Weights of a small GPT-style language model, trained from scratch on English Wikipedia.
Size: 14 layers, width 768, vocabulary 50116.
Architecture: LayerNorm before each block, learned positions, tied embeddings.
Training: a variant of SOAP for these matrices, 779M tokens, 3180 steps.
Each number is 500 + 50 x the weight over its row's rms, rounded and kept within 0 to 999. Layers, rows and columns count from 0. Numbers have three digits each. The size before them is the row's rms in percent of the matrix's.

# up: layer 2 MLP up, 4096x768, rms 0.0623, rows 1632-1649, columns 0-255
# down: layer 2 MLP down (transposed), 4096x768, rms 0.06, rows 1632-1649, columns 0-255
# gate: layer 2 MLP gate, 4096x768, rms 0.0637, rows 1633-1650, columns 0-255
up1632 105:438584515519422472512479482537483561429526525475530481525578547423517495527470494434541395533467569520429448515592493532473561488409541512524526491582532582573505490551511528486597487527515507476538543496462447401468482460514505464462489493392616504450509592439456523572484416463483515543525420477514530526534467452479481427479393440367441501526468484466550491524513634445496520515584575565505546445386483445566459476527488482545451547574474457510410517456507563411531508463404460464603533453505450563558562481475572637529496536480534376502513511549524432548541477565473552470474482457539524554578476568452592537507474408487469451504544523494563548529523560359517402484474498456520514434531505520444523510427499563524539498575551557484467522462467558511530516464521602
down1632 103:540484494468435508477497534518552497415497471497443561474548559521434515497542448465499433519484548430538460507539532462480532419543557492436416492477479533521490494523574468559552436511522492528583616489522565405587499430455486491438405547465488600418543576326396561449462456555596572520606439556461580468430494487414458469529443496497556576567510545521536479508547556527522547486516577476512550475476513453460637522456407473533514435526490436479540514411487545397540444434439488492543461463505532576526533480436495511523379514508510485507481456470490458423451518487517478404489567526499466490491546465576483419578489511417458504623481517576502453573486518504526465551477458482521449434458459466435514513521491454451455514542499499523484602503550515449539597531465510
gate1633 097:480475568536471499505492460500571486506514557449546510541526403494451566587498455530503511509474556576419476484452474556415524584464495534469454462531436510500536546563535470428562491596521548513444509459413561519521411584518476538567441482442543452463493594564468466373466472520513442468492525462510458549563498531477355479418475521574534451529547452562519501650441496553437502467429578548424540486463507473463510524492493605402462479440483504538506385518533352532515540383401479537518514527517434586436505500552543533523411444505456552454438581459467486529517480449539573439490477490497567561439545506514530478557445522413557535461431553408445547489543495489498493389491578522524475405574498534472488581395451526427529506425418609533409502464409491471462470517456521
up1633 096:481512477529563527471536412483468515484529491537522473442466440426518498454508482547437519418599498441577510531471560428504506528513522507554525545509492464563456536492500491514457531436510490532592399553484507512480526448501478570513519496526456452547517433512511526592589588434461557556498432547436498482444478434524530546518399474523502479554446543582577458423562521441602483549435484435529470445557496516543569421542369482552561500527611519577460541479471541414596478562393454484503481493562499399527523365557413561510552479457447496586542467471553506468529439468571468573503519443468532563460549480496546481517513491454445640479533518485525458533395441539526498545428492496453479419526445469412536407445545563543470541550490483475466560523545458601546487476542549
down1633 101:462493535509506463457550464436544532436477507357478511481498514563384465587470477438540481533566536543497467509579526496388523510506533543462572531546492539560484489524483554528506518562561475530568547559513512507378461517410538544484510510539478541561594534539510513401474541483484515512526517506491587385540518503492482511523561455506490611479501509375573464448423388445436524499449509582462568508482509531535411485607504423497505567541560523571515547469497512486451528533419440486519494511542623497478524479532476514508413473491509458576403495430525598520509543538456489506503546465547426576479497468440427419368480521436540604474491486523457509448420570598448514412456486509463609480444463433534473462427513392533468474522472527598420543553466478481465471441498550
gate1634 105:510445448500543482384509435516505475483485554519580478568489481499446587442492528473526536451491509529545541540461509502440493504539415544492503490540444443435518576532522459523556541528487465419505488551476509420510403480524496424378466437441512557468504535476518504617480490548506532557433491464534523461520564521485457506485560490532498432453537576498442514497569397546466477377542459417575482557519448590597503429473522574439438380449515380548508507445427551443625541471558530584552526501428550497505475572466586450533529490528501499422563499496471478519538502482485484513482548414591506397486552560548494526527459542608453496500529521470552533400547567498553584560575549521484539508456445513434436492568570468451573362483445503617519492431466406563524453537501462
up1634 108:453402518504485452538479544611482440460512578467440453527515458544526520548557447589458547487528441511405500503416506548553472455509564537455481522494542470489557599536532378482571527433508462431500433519500415605478470519474511374453464465564484450568480492567445531575501512535488514481544451431525493447545527455408411556486435535543516482500416472553479471560672468506545435435562493466524456524479507525582557499593564524515549484457529467504576537526553446538495447470526539570544502495517495514536492518403451527536451546533442442466456547450509547541499552512398545442418462508598527504545500512504495481469524630528389509422496527462486621524507425583534519553460482514522605476455464501485530485547528483395594411442429450530492577532459518475485411468480577
down1634 104:416526552516469420436515526582501439439482594447450535506385430488491492527491476526484481577540452369523469584497507462558552456583433457544449526530506490437469488577554429433475529526510475466428482455500478529359506519437522410538544546554411505554501526544450544539492385550481443556502445488457498466516512574507485512510542499546538470471486520513451560574507567424504472543498436524537520527555623474520558434508549515474545517378484487585508565489621489484546539471565515495602531446435551419529531429557549512557546520479484430451513498526484492566637514536492525426444501448501478579593505478486540515422445619557473508400394504499522590570414452534535533536471472507516560496524554355526527487495459365468557426431545530499575573596525463474546474546471495
gate1635 101:453518532586611548419487587447566472516586554394569496471587539517591469492482490460415514456574583469457504481552570557515390474488458493438533578452458550588488506551561503590475423506523544528571449452530481443501498419491546454633496447459543488546388487483506514469452456542590460543496498601442489516489506484489443457506456430569444554424470578503591478476435431488512559578513495474412526505458554548557441527511541544405391537458468517463493461439542513467490437484408483505551454425450591560499448455478503489501516572511459466508485536429486485463474495504605549506535577466461524604547528521512399451486498498491472567341497500484424483482527506503524518379481399454569476466457525426470430454673478549524556481472587598541445482615443543535490556553544449
up1635 101:549446597483506505453513578395475404452520548441417524456578527564513443535464464428427468498560536527503439466469535586432481455506438481489573557471548481662532574544561498578491429475501527446541484468552490445430498471507567523601479415530491463602374486455552519446475511466488403649549393546419415494607505455521460501495443459543491483504443519600525492522459463504557557529494581508438516510490558532506466488452515490439466500496475495515492542471561477473486384552466371513480450457446482584434505481544525482533497502497477506491497527428476415497478535491617554525581531457426484587544516475499437431499505526516471511470509540536508538444530492466558568423521513422497534483473554453408466507586407579471560498518522573544474454515486585541531497565490428
down1635 099:493441448491424415493511510454467579480427487441534480483408426477599540513493568523404452491491486516447452476483447526503478521547550491494481372496510534489438444535457486499484427473524463583567515545511491521443493407535505515557477498483453500531527408482564480428462484450361574465440552524514529546490478463526568591448529459444551493419537461498448518473394498509470431519504486547550486475610593493519483482441589416561544415455479542528465531530453459601502526544546505506453525391541503472482519542591639457478470425548587501533552418409451536539489521447478425486554487537489544456540466576517502525422517479526643573540456498618523453511530463604417498438476501502459458700515497501483552406479493496498526485496497367449443435481477512477495476474408463
gate1636 118:517585448567579414472546510532479525524556425525454455454461471416560534473577481541454566485529416531540456531487602473543491528514444464487464461482541584487573434509497461479438538473427417510411621461446577564452555485523462493480471438503504537483559539488532588596515435473524422479424463442547499519443493573567548392468506473503449531438529484536423485510462596530641564443570487543505516493527506570455467478523444478528399591512533503491471536539524465465453539511571455545425488474557487454565497431533484530476539513484504513594480428581448458475475603452487424529551582490437488553439583528610546466523437600460468665591446467560515511526477392557510417548452456461524555482494482551451480517505453445488539508513511560518439582504519435486530527512521581
up1636 113:425518498501509569500531607555461536548532584433420486509478495520486525430564496530413483494428475532621505459509448468508505557485524478486480401447495496475525496514562453345481529498608521508487507437454508476476535504529451504500505455459460517481474565415492503487456433519524545539422584507494471465461562505456520385464581533563533547466451502482515559472502536538504463495551450517579447471536486531481514471482472528517569546421441408452531485524461529493488570411600513477470501484528468544563447502500578574494524526483517548568399470395459503486560512539490439507568516462482466562471420486543559494474482527394550593506557455523493477491431427500423547521551481415549553482518476507541514493427445512489493457502528579538467487506445437558483453508561523
down1636 106:449481565500517498476509535500532461557479546469589547480565516536520547549383494426524538520494555472424513472458439528414572516539530518574501530574624423579511571615517596462604498499513493471491464488513390510504436547526521502443523557563540443567495418425543430454414511589423543425591466448537497485517565470482529522451555467567435455472521478508532512513569456473466461532551507470467566529467476460458441517514614497589532558473528577574471463530530598455462516483397466520528580529530408521563451537496550461532505572558425503461598531556533652590513541522517521463559519584608492472495493450465505450498583494552534501432461503484472520527470568501535639461512472518493553444494505463545533524433506482454502589536498574554447459456484556541429551524393500
gate1637 082:493517527514471464555490461546515444509525486506466462467402451339486497576408529607542539424468587525387431436471425522543494538484574500480502599409505493567506474547537566496517497532500458449494541511477452376494501457528445475520534482498505518549580549607421492474494444546386606514567472483562449503500512503507493541529567454500452418523604458416484543531396513480473492487363473523587511528536533472402602509520446418490461541537518468536442512541522498435637419607504442465511504543375565557476537451531582529448481502377662533499514402553525482486534456441513461607540507471497456592505569442589545505441417469544597532601596456447507596447534550457556418516471511578497411535489552511571549556504428495444536455509514596494510531457512413520549432558510557
up1637 082:488500485427453481529482491404497611446531567539467575424539523487539556575439497477576468476408430598435538530444538507463484540435493485514512641540453466511540536373508401554556454524533622479456486494505456445531545556521514528461542518493594535449548533507485535489415390433533541496560473543492488568524488423551502358497526558471529491486410494444475528556476532450450538477419489472537522500494504481450408495541466490403494580488455462485495536471547534355533462524509495568660508529515486518523492532483502511558495460531461520489461481538466439550567461498526528514506505506464529451453433521525486552504504483482529489462582423453578542496476515542556495570464526546563573399552534459491566522608525529519540528542496466529479475423586524553504485605530418
down1637 091:583585480528470477457512479425547455533501453486587525381467475388505538611400517497514409472529545492484528455488468504447532434511473600506502536555487466490534399509465536455384458534600540480491491527556463411482485576506375585473463478531444589444450533556425544496418451474444554464446496406500468533409504507532465577488547486457476480520512473447440584476509477504439544497473530467535537545410591441496414468503509467639522494532448458521536396492447559452491417523473496450456435550467496546476462466458445542471576551402471522493535528450507528462598490381407424499511425565473456530549547560462471509536513446505537557486434452501515493506587545489500505561508657500526463510437480460550518498555499515496488484525548443567438543518493499550520485585509540
gate1638 111:526565504469520521465555464495417411496481489549491522464539443458449440548518414413483501447637555480468516504538485525531524467491424484490529361539526502483566596476454560499559455526506520457501422438459493493426530559532420518399500571595516576467524425490539481527514457462513518466452534603506542448533516518506490515601429515485454485459400487535509492427472495404502391598613533426552516523561582560521437499530495580610518538556439540542473431417455457452393598453506490522531502477561517441538590510473453465460508497511523436502507557504552467534539525490497512403498514520492546534521529549529547531408413490529475489490511471489655447583442474533469497509458530540523555443473400547476525519482355491574506593490493381516458589451490603556528487531502550
up1638 110:584475459502488529553394570532503544581501518539472498575500489458557510456494510473486489568483495482539473501539563538561505501446510531567450527484578504509435386467468442466404554423485449540556514473570517508607374497527598420523535500433550495537567576504446499445410571551482492558474452463510446474458569481543562432439551435511521485463503506397468436468520421583567610369426540558527510483521445476500499520501495433536534572358585515542623539545540517502503492573487519459520480463509362505439404530469521545495481465617451472501557387502429475391490472477573524564510525504509487483490509489400471488522493516489494553490434563555437503462509524536555540531530478493540401499538587529539569547520481452433586483500407502550593438453590434432430444526536491
down1638 107:558456474570484506548584458402474474455564485503557523542479532533467430368525540599500521573488473512508529416574535489579533514450504521510556549454494528568539434488496406436420553544462537475514528486442521494484495501497565525553515563416511575501489524402429420558514512515496491584495447456551478495493532434488458492553490482482496476459492506427464528587507507519565531449461558590450554457537369448537543520577506457499533628442524559591475483589570461467507460619589463521520523483441472507415498592513447566512452456488445482437473421558406459390542463462504509501467503569478560509467473505479555452495568573496524558525461512590524350476483504605454606554583505492460438560592542533501608526584523597516580482463479594521505535437482490463478435451491467
gate1639 086:534397469541425472452484531564579497550535502445574496527480502495501518457534533505524549541538520487543390486545513597469609502502565513473437464619486544512545519558557454481539547519569552364552504552496487570557545515498530543515516436420475505488524449471485523476569397447520420481470425418462492533512494503459455472439556574459563462521500479569535529466603595490485507464547621557471552578527447480387543522566525649488501482513395404560511438449442540475486483494553514549507463539526449510491374445558434437441510564520478435538556537489566514550522507419562463442492455399588489407501499592504552469447460401511479480430548540484550483393476523534475494466536467535452515475458546560462534488541472445522497493524560485506437499456556576516513535484435464
up1639 090:542528330441510494531443411470499405452458505506554522368455525581506410558534540513546402552418516424477585442452518526516482466588477453621504509530517537398490453479498459478487521400452481538452514445476494465556503416496495482470513437402462466534551499486503462567529552567484528488502531484465443554499526544503466538510562474534471498466502487465443480495504435483534474440486476473528542551519472452490470505473473411459604394486595457475498530565558429469491527486546482483518585444500542468511537489532554444557527479568491467532547475489514421488522503589514502471452481392358480583404421484532580491505558585564572481465456553530535523566558567503416612456482584525450569502498574526608494515531369506404537528483489501526465507474555448500446486508594615
down1639 095:563489523439528506521533413441491546379501495387483453426477502537527431600461509551497503535612479493534407515558500537471605492509600531533527427442553453519464631479488508456441516564554502478445524473391454488453479449432535479476429464491450504492484571523468558492454578441541450532442551503453504495523481586573490499541428414559515541449501529495470485547472537520541489486462470484504440465525541443519520533420488557496469592445529556520429462550565494467482479474461544526440547436568539446504498442466533541493562472549441446393520538581477523507527456460412495482490505466551506505441445518511562461444483495558548543545535505429478566492474467493410505470470510538467524464494443551506570465478532538461476484545457473483538612586526467457509509566468478
gate1640 084:459610497511585569470547456439548561450500521542465565502578454450514474565436470518476443441496480444523558527515521414532518440400546508453441635428547470485485438471526502434448481483479515489347527486498497439502493561486424508467489525492477565456554611475498531547573511425534470486566454417580496553569463363527483477550518494506506524506548450458437436518473454501576505568513535428469531489568400529442551521489522506509439494451500479534435497554558466529526502546469521547510515546569445456524456497558449534510474451581479550547469528465599533495420472497406459517467488473557512528475493461599547515425450471549537554535525551513400597542442566490494577530533570444614499478549476513556483584510590553602494513480506475479473525529469420512533501519451495
up1640 086:520497486423563564484434530472513490497551520407479482528594497475436475507489479531472429435504436391568550568412477522506519505598480475478463578463599572437484541550529417477527494411452593535495465530416411466574511482459443431543478505476450559557536462424497471424478511327489546527617560605481522481462496534556601538494493529381489574495521528419537447496539509423576470539501521432547461548541479464558430481558462535587503528555573526557533457499528493498511498587600437478558416535573572474558464432525578502544432527574564469439476441498522435470519497520420535529555365524467575489550506432504496465395468512531529457425507422501469368527519524529547548527524465456463475554553424569462537536528587495523435483402508582534507471529406512478568477577468516
down1640 095:540510599557505431582599392431474547579446437539482543452543532423488430425419448411489579515611557502509583503493481557504496548532519472396555538570439485497506450578491495408455507451450543568548465408532535546481482487510459596547547491432552527560468500501474595496555495549446507536561518511502597483421424486456481569463452459497522502537434522470463465518588452505507474489523499447528508512466484555427441418512591641442485474486497516515573512458507623572481582453540448456509482445468561472527550516476538435466491551460474495434515482542437399522519458491589486523540455506469515574539458518469465454609392509490534462609495463473555505532527507508588462482546493627506486498468484544602409508529463429525536524571412473577445576519480501497446526478561448
gate1641 109:533527440474466571466443472370522502447580506412477525488598495446557468488514557491470448454418488569508461511552467436432514388458472540533505509451500608526609520394484514557525466535464456470482566543507494395492484509492478496436481542588515453417494466486457411515531474524465566505492448418509420580487554393561561408471476512508449516388524475514522592514446444597493543606507501551572592425558501439467596516474524493564597495511482527453439484457449643505494524531598481513515530545426586555529533584548484452496567479499507451420501507451444476525455507479523525534580521509450522472511500485540535453589629508394451573491510390513604617516622429487529538383429549452461453534510479485521487610535503512470496466537520511540513494482458512431551503464531441
up1641 104:459555508509462546416496589527579398447443507480583487508451559466446595487569520517487467483530523538549539464453485472579451604421522478572524522502533486493465523513568439501476502474564536515477427567455491555519572526481496576571577456528466403504427484442498561476441572477401482488525439497542539533576471489467455492479530520442519501503578504528511459502525445350423453454522507516475375474563517478542432539474432392461476458488442520594500578554536426532534489485561577564562496474656447554496474452476512494586508519401507550515487484513577477520512418445475513499497537585481457447498581511486477481470459460472531486547467463527531540425422511548526494502581466500564569497499609500503584418468545501509510476422364451513483503604564486492509549489451539
down1641 105:546407544433400484510438522543459464496505486575549469492584587520515541544418557539540505499505571516512489418564483438497548525504489515605507521599411470513391519504454450588481497468582533437393490464466651552520493512530476568643495505538535435561485571458437559523551543551493474441475482399463522571521529522448512501476536470569542445491587407431534463423532517503486455449447446557479516400503490500460506495471523469492497484558468421494576512493545501429502476538411558446433509371475510577451635468458433513529442459441538472514459469529456539601555485410451431515505528545471465534507519497473405499532481474522615438443515509541456468497451536466454493530531491520562555434471573513477487462514420503478466478548480480477540558452477547553441489535489523
gate1642 078:501481544476522445451582487495459543502482536450507459578592507544526438505395541453516458517526533527528541474528523492410527500626546522497492432502538522558529534553477476534452513519519498447494496508495418505564459546436478629546451512463466596528508517465518393555540525526564423466544480408594526504420491497553504438569533468478513547524470511537592472439410456459446514413505487548528397539484429520433423466471453551528533467547498504401485469501501498404508476451470434434511445564436465554519504506496527556488450503581465545420511481567530477519491461473498532571543481489425472555523535449526510516446536552539471439473410483484457485458555446435587447513474471495383555417463444445597537516609530478451522483582537539570560557423505527498539397480518478
up1642 078:554443479516539524461414431481443513514387505496494417535515534567535507525501511440467502459499499530478514503403489515494536509471505473454530555435613538574491484495545485484525542467550474419546519504544482436527526506466470576427405516423497445507558419515533552492571455469544500476447518461516499508524523533582527565471511548569506518497624434508541504514431406515495458484601457563517421498458497597578508364443454534523469476594525515446505390506528564426478534560461476540516442487457522495529536518566437599580477478500501469458433468488491517497561491577479531536578496463518479447526462518563466464479537604457543507531488600472529445425518512512500459463452522576456473444496526468479488481424576422467459429472542547578523503477389519513528438564495468
down1642 085:503517445395535523587476512422505499485542481520462507586539574515511490454504523450472497570425412556535522531446446469433532451504500480568515574491416556480425488480511564559509523440491539596501463481518521511472566577504528438553491482462438595550469562461482581469550495420530534408558461484443520517409536488548491436478465440582379543478490569452462575501496415423583467484504474508510581552619594497483530446535469574566610443587490507444479406472503465403455477476415485522527475502406493555553502497505506529535491569510478430505644507480531612449524523504582532483438513520574400489521510609529551413525558474450523494511542531522524517494480509447434551530400528405493495526406537554479428476455494486427482411532454463483474457565474397590581492502467554
gate1643 101:535499540594428455536588563476502495574515529406480494611538611494458557439542486437508483540538557489526504492499590501418516586593523556482560545464421485525506562515528474483506506493479513463556500499479433517447438480449454475542510490518503582517484546443450511537602518472495472409526463488548585500537528572579525476482460532523443580526435623461503489494461486469585567442511544459529504514355417529456525514513610522536571586498584481460451518449472505486390464529547487445534486487424529520487519600381503535663550415470472471531516513423545475387481457515533544526412493480508491559486392486402506522599528524555530540481557441492511527527483504602402514602535494489472557452532432462529556483496530459515564429599497524552565481432436431468533547503495450
up1643 110:468545418486511569492396520526492379577469549517455532517456484483543511508541560471508498526495398567496427473585490530496493557425492450531439572470546553475496533519447476610510556492432543553477528455413496478465550514551522495413514509541432453466527561483559424517451513506552514534467493582520462465413513489459529570516475516531424410497531452502484603440562437459473504473515401543478504493513506462517475443485576561485490431476442404417473477541496502514531477501559550534461442536599553402517447472514533485420478525481479502531488511473495469582478487556516489529517486513524591457461551510530418550412510431476459534576556544444559464466517475415531475436433480568372432513489495627544491509371491577560508504456453584460509478568433491465568484486523522
down1643 104:515454501501479480494478471510444437547486543527509592420482611512464533515543594515452613573459458467480477487520519506547460467492519433419418585412441524465512548525569457511487510524416594591561520526494420499582405418499628540465513471508446400478551541487592386489446422600516499449450460552493552550497477434427598511525470596403541510477432468569584491424539417502572527526443530518414450499513474392490541473539559498519454367450396505472574446426497537550483528480564577467503421513555460421459472528559509510489472511544616463503434544452528425524480456491478545543543477463511561500510530454471435600435506548472477566521484511545562490479518552486476484465513540537438472473451534599530449513434567565560495483441540524479470449546444506417551461502490526
gate1644 094:526551352483430452518406515521523536458509600565505514456495518553398581492426565510544535504644475557432477528498462542528564522467520527535499506512588485561516479510480454388536603529518477449367518544483562513408552550517466574519470508599469572505491611475557375480581440394498607554562540473525478549565408539498454574509542454451475515558516511409503513490486525473530506463453576498465593411459546501503469483589564512416467478521534558432504499536434447425538424538460517462397457474569545484489487496399548494494449504397459487511487497481494512569484472459510405510437515471611527574447623488441485545526492488582536524529562456532533497525594427519484431508548436539438512557430487448502432436594543529431419502428562512530423459499520563475511540583481549
up1644 095:491590380472422479483435518470554460479518585514475529457526493575337610527351578496422500514627483527481468496535487624586581479467587480565486522488530507533461433506507498415483589532520493478415605532563539585443483579478465591511496475595486519541504583468569471462495425425546621558467513492499534497559408521475458546421540446516410581490444493476539476502549562422507511451437566490479521496467540533525441461608546527421452504505444557450530442552410515472484441545472480553445430463614528467492506534433461474529499583453438454476494488442529488520471500377442473454462548437545486517463565414466402578464557453519524533446546513541488495514493418481458440517469428563481461606481534468512437519558493515416430528453569540492517561547510560536512490552437568
down1644 100:558485590484570440474499573558445440411556507540453507445537581510539478600428384533536349449539544566536466449450551443555566570420526534520513443545565453535566494542488411486520524531453438520434533437479579496443489528530496495485442570592450605548491474518456527488534462437492572621529499457513538541522448558514538597581563482497545502475567469490536498474525479529457503501491478520467534473465630486536522493527549474447473525468461570475407611587490448458461492566462452543469532560569462471529494561472519473501522557468455462503484466476406577559552533481506512545516495470572549585485562414593542511560517500535453487481549570502484416593529516551441420409489579473545490549430556541488387574528524507566375548492616517577475524470545516513558465567456483
gate1645 103:553539578473454497541524443546476481535404585591478499445518499498604519504502557512621542470514503469502559415472448566468456440517514530420450565574501488439460456468508524551412496527544473383502499413496591392493418484516533516505531545541536530407424549489443423459557489547547461478574450461502480504589482503489435517580538426446424509512579583496536501537562483561514445467456570576568502560459534523499514507515521451580558570568500502558519420494508545463434522507489475560537452503489566503492435410460600487434466480536470495491538520488577516461574445464492407459487412483485433534456555476460394484482506452484534412480419513536519501472456491520465522495421469447486522402502495511423433518497490509493487518459506478543527475506504489440523427563449524
up1645 101:550458620560532500429489494505557543574451526534544511535465470529524463496410529503519518587515441517550529485469462470494613506507492493517515524541434479489488523475524539551449469484471515517515578365425567451556418435539586522502521543563509491420556564518503400480539441564423409453499486455547547473591420509401396425474563471546456438441544582477585446495484547545513507495541441431601457583431528579454561444458597507531527512495428528555578549478574487526503506510500475516444522452421529588491402551514498467446412482515419507519522514626548580501610444514566489505503486498373512534416615474407497460525481557462507429526509526463514483535504514607473476478470524475577516539485484569515469427490454539499525544525518549613529467485497473573466466508502534
down1645 097:492491493485525446481428612408559440573491462497574398552587533486459445533536525530443507515559529515542479504367476404547599501582457549550412498470589449484532487544464464571520450400473578554536511512504543482548516528481514450520484501517508515447412444450481426337474487538462399488502526515464604436460559435489599456476447602500590444437557590458433515423505494429534617466537451480547459548620559540488525526501523488455616471493510472490460524579547453471517526569510574507531509584482578526521495509579392487533491531479548420545493578544475483483522476589538421592521491521490578464398609477515496494466499587496548509596423562454590513517529512516478433469496500449551495548610442586555548401547473483638472514426595515588398393540556548498503427449493477
gate1646 101:488476541512504494487543477538466535486452449491510557432495551467538448576444548497512545543550437511458426442381384509506548546579482584375454505583559481457591584481395546507477442462409486508492594507509434531489395529522504432504459507477534472478528599463532508461541424389526450481499484517428404451467592466491454624556554517532469476430449590474546534618553496538549497461455426498515458643424526568539449537491507518480436482577544489422550560463468539406516522475502510541498543463440421400527368537611525532546461590558524555448474478406566500531487472447471513495467598419407483452484561473517440434533513386566477477563501402504436551550529434451502569387392508476486469520527485572556523470600560547592500504482506441489493520481478552497485479496576451
up1646 097:555513511530562518527528568517610510521474529500450573583485481684491578482509515514538494534472587556511559476592589603592542488436496455540501512529488345488392469513489562414492576485502456529470443430588540516540561461560413510498506500466566551549468452549475494481449527605487453472496560548473513550488519507531457405449493549447493490542506413508553538455410563492393534438558546505455577452466481548475548550521516519535550561486485510534499551430518525584458463534508457469463456471490472569514593349538476486484452492469491504442480553571430450449460533496554549481567483539533544556519482535394545543499506562539518475520528542532553554573576558520562534516551494426569499486466605534585432519446517440488478477481478549551446529540463482545440454567477551
down1646 100:556569488448504476411503571428549506506476538482485516517435475503440535478509485558595460524508482542464513464530437466444481413536373584526492544477418443465444556492503487533462552528574435516506442530554532512451454456505428520508431511500484445485504479513514563601379496495483496460468427462567494376593486534575553496566582508514486463540482523539555530482549540517491490368558486452546506590487572526531466472507533499491472541588589471469493512539506507539517461520469431431507507457476495425467553417530480507447458525438435454555447508425509495445497476568485474574500440563515476442396493572513480395586544558556497433447573549519498585496602424478494556494579515443510409501451523498531436553588563559496582528466546556512511480536559542520396488527463524
gate1647 104:549412452537500496534559440511498539547512576483576543473580430480519550436482533464473560566472445579446492589511448488426554480509505454497548601512435484429548531444459447540531540536572586466499477509474410452518539494545425463488465525471464468413453537514415464519491488561451531516640559530566442429543482577481496518483522472458540545531523387510459462543512458511534474430429540529526483490534500496411531510544490505550490613494454486502435478456405508517519545410484517530566524516497550538505511521474448547432476494488473527610568512583471544515526423478417561514529478490499477414423483396542447506533443473505519485508545456500550538520524401523537429467445452463515532509438545523565453380594378535434545398535459490544527534488400532428541509599541497
up1647 105:545475516585487472510558457432564533550549603511557532464589468515562509455476482458534506458443506554443431556511465499475552514472532497437530496553489546485505528473485420511447538494507606440594472482483469454562537474516430504520479517508471420470475498529367479500457486542480501547612505508543473460531505603479547514469482469499564439448519502489494451499453502570452512454402570517430506455488523498459541495531423532477476528452465438475447531354462517546482507394555490569523492494452501529457509456504466537430479499480556545522514539586479518541498488476480556503517495492433487418438454414530441471426483452484543510481536529543586478438472404518461483484511490449505473489545543495505414379497443508474515398571442504582535466536424502432632501660568472
down1647 110:468441547491516466512525532453647525494549545428580520445521529496577520493509467472536552465526498526416541549460454441435516559485519497466476557550420390480485492448526532479473501533507594489546424471441566555464500605457497606461413487461488519408455386448454452519582477621416475569562503513562467475484547531513554497521495402480516428515458487516469392563421467490434612465371542535543401529543512521450508379510468545550448537481455497494479566428491462482451533487541558526561506494489497555499492478510493522406363435558579559492478623444489537489519479477511451558424468489526485446536487397602431465506504495467513545342539528521464421473504441474493405443586498483553570485537537506593543517513481448410469447491490477504432462522534503565530496627471449
gate1648 081:536477556428599490439497437514570537553508513464453517553530435517493496495521578456516533489452514482458391533535475530551521463512495463501484584506563443473489474622499479465515553429457451396472521551574534550528504529441458488476397493471468469504435431594556495541478505586495503433443448489580515515495469571482588505450544549566513569567500504557479588462548459516596492540532509519493570469580435459561453520482464501475551493518437461452458491609361586551491580508521521440518489503488453499468535512439538534490556548531475499558633484435568546440561505470498515419424540472448523411578480494549525504518526646549505384548491351525513568467431474513493481466427483533476470440467545423470499522566522424474448527600571536495589443437549425414545488562498493
up1648 084:513523470515597439571516422504468580532449507481441532546535532550423431526532563508457535598413520539508439469440514550402607532527518454486486496474576562486431488469452540517518474440581455496506571451550555489487578534461500456507474464460534513529478526435518442486423535598464512485441515441489435551467528525570476389453459457557582495448469508460559592467501430532523566485558496579419435595536492380513446500532522580510536440494514485512489505540653513571488519498542564530507503530590523479513429463487531452569481474448477481523426539505486504422508540496523502448495473576445484511411519484551511505552502483555455435451510577518480597505439533478503443478472561517411656544593532525398438568529554568436571498448554429529486532458513463461435483563490501
down1648 088:523522501528547507497503530477501451533528464594514481454583458480476573527563535470511561587467581500530550495476510519515480555437502536482454536620465415498508544584632427489465404435510511510506568493483450448443523488523523516499411567567536427498562606507561495555571482526562542513463444568438506554464502554589510597650419534569431565471545459459573484458442595491502563534529410536476488479531461500415461411573553487526448495529541559515503497448545575530531549564499549510492427419492526503509466534546573474616629443482485458557493408521474505540436552473458497582426460547470540504466556445533516519594551427569539427476525478515482440589560497438457454546468413511462427575518474450497505450612474465565579460449467514395526545540457545582504476465447469
gate1649 081:487538499566524596517488506534510533511471548492539536477526423499535559519574513504491553502425500544450533497464478474521519500419487514430502480565518548539501462456521523602453523510422477409421559489460481563584411448467428506491463526387349500481546506482559505439583587480421389475544445576480470500567434565506525490613488443481497443522518565509482582487487440458501416565625447504536499483546401568490629469531509428409428506610469420488508504485558418528540461478449464444552496550477557485475517497524500564504586439590459455468438569537426386519476452518533506579464523498428507644513524574477534520499483415444412488518487574476552471431608474449501528533495495496593541527500430471516440516543529477523420503453480514440523580424530584559532628606552486
up1649 084:520478421462496480462509452468478530462477420484487428458541457525475478552577491534501531510467498459492551528483486519443596555544417444447523580499513620461469584470523491561575431486469536535518487520464481629485606390497457441430523489534498446508538528492528458502510574443518561407520491513460575552570467551594490455496492489513542403541485543509560458446431375526522477546459583469521546472456414458444545463505438518550408471576467449477417416458509499517488537580419402477451468518505526453512497483554474550411548483604541423517471512469434461487501487492512602538510552543517508545555467476493520593585470458451455474576429471429436525472539631498576496513547397425424570539440512455558481418489530552413475469468513548517563581566605525517497568556575438
down1649 093:512551511523509445534465497491473582491467563463498634489529584602513409455501518400511575494481500445438531498496537587536583481513480466489497556517411611505477472551520628441515535428510496426427506564483556601481559457578519481523471538543433561510536458507536498525491473578561475520588470579435499492544528509504415618562550484466454343455519550458422577462437556497523548496546495521437583498569483515462543507446482437463424567600548452432485560560554464527454555584512589488530454379496432538428469544550519571552530551490487540493488601489530485488443500463529497599509508472450477485531450514488555523499492514358468430482518470539469496527572435599459506488417501448502469453363481577417482496508487462564636509485483563488574487468556493468476550517519449
gate1650 092:498482506512452483553512429466553504459611457535505511457549488534456524529484448413561466419450498506549511467485461565483490482433483481522522504519438420520476533535560437522396413545468455482512442471501547550508527512506546428588578599550531512435503521586524543478479562552576426458502450493530480440551534541409508487504507503581579388458508401482473460611535473579549461457418487540576559490498508586440492502525583478382596483473492569509423542453381545574501534493539484526559480450533498530463415447582527515537521459420504476445474477499581437557531522532445518519495465398551456601502519530532570500482479432505573547441451556514484464510520517443497484516538478477464551496565570509491489512532564427464495475472475596533416433521493589559480364451570573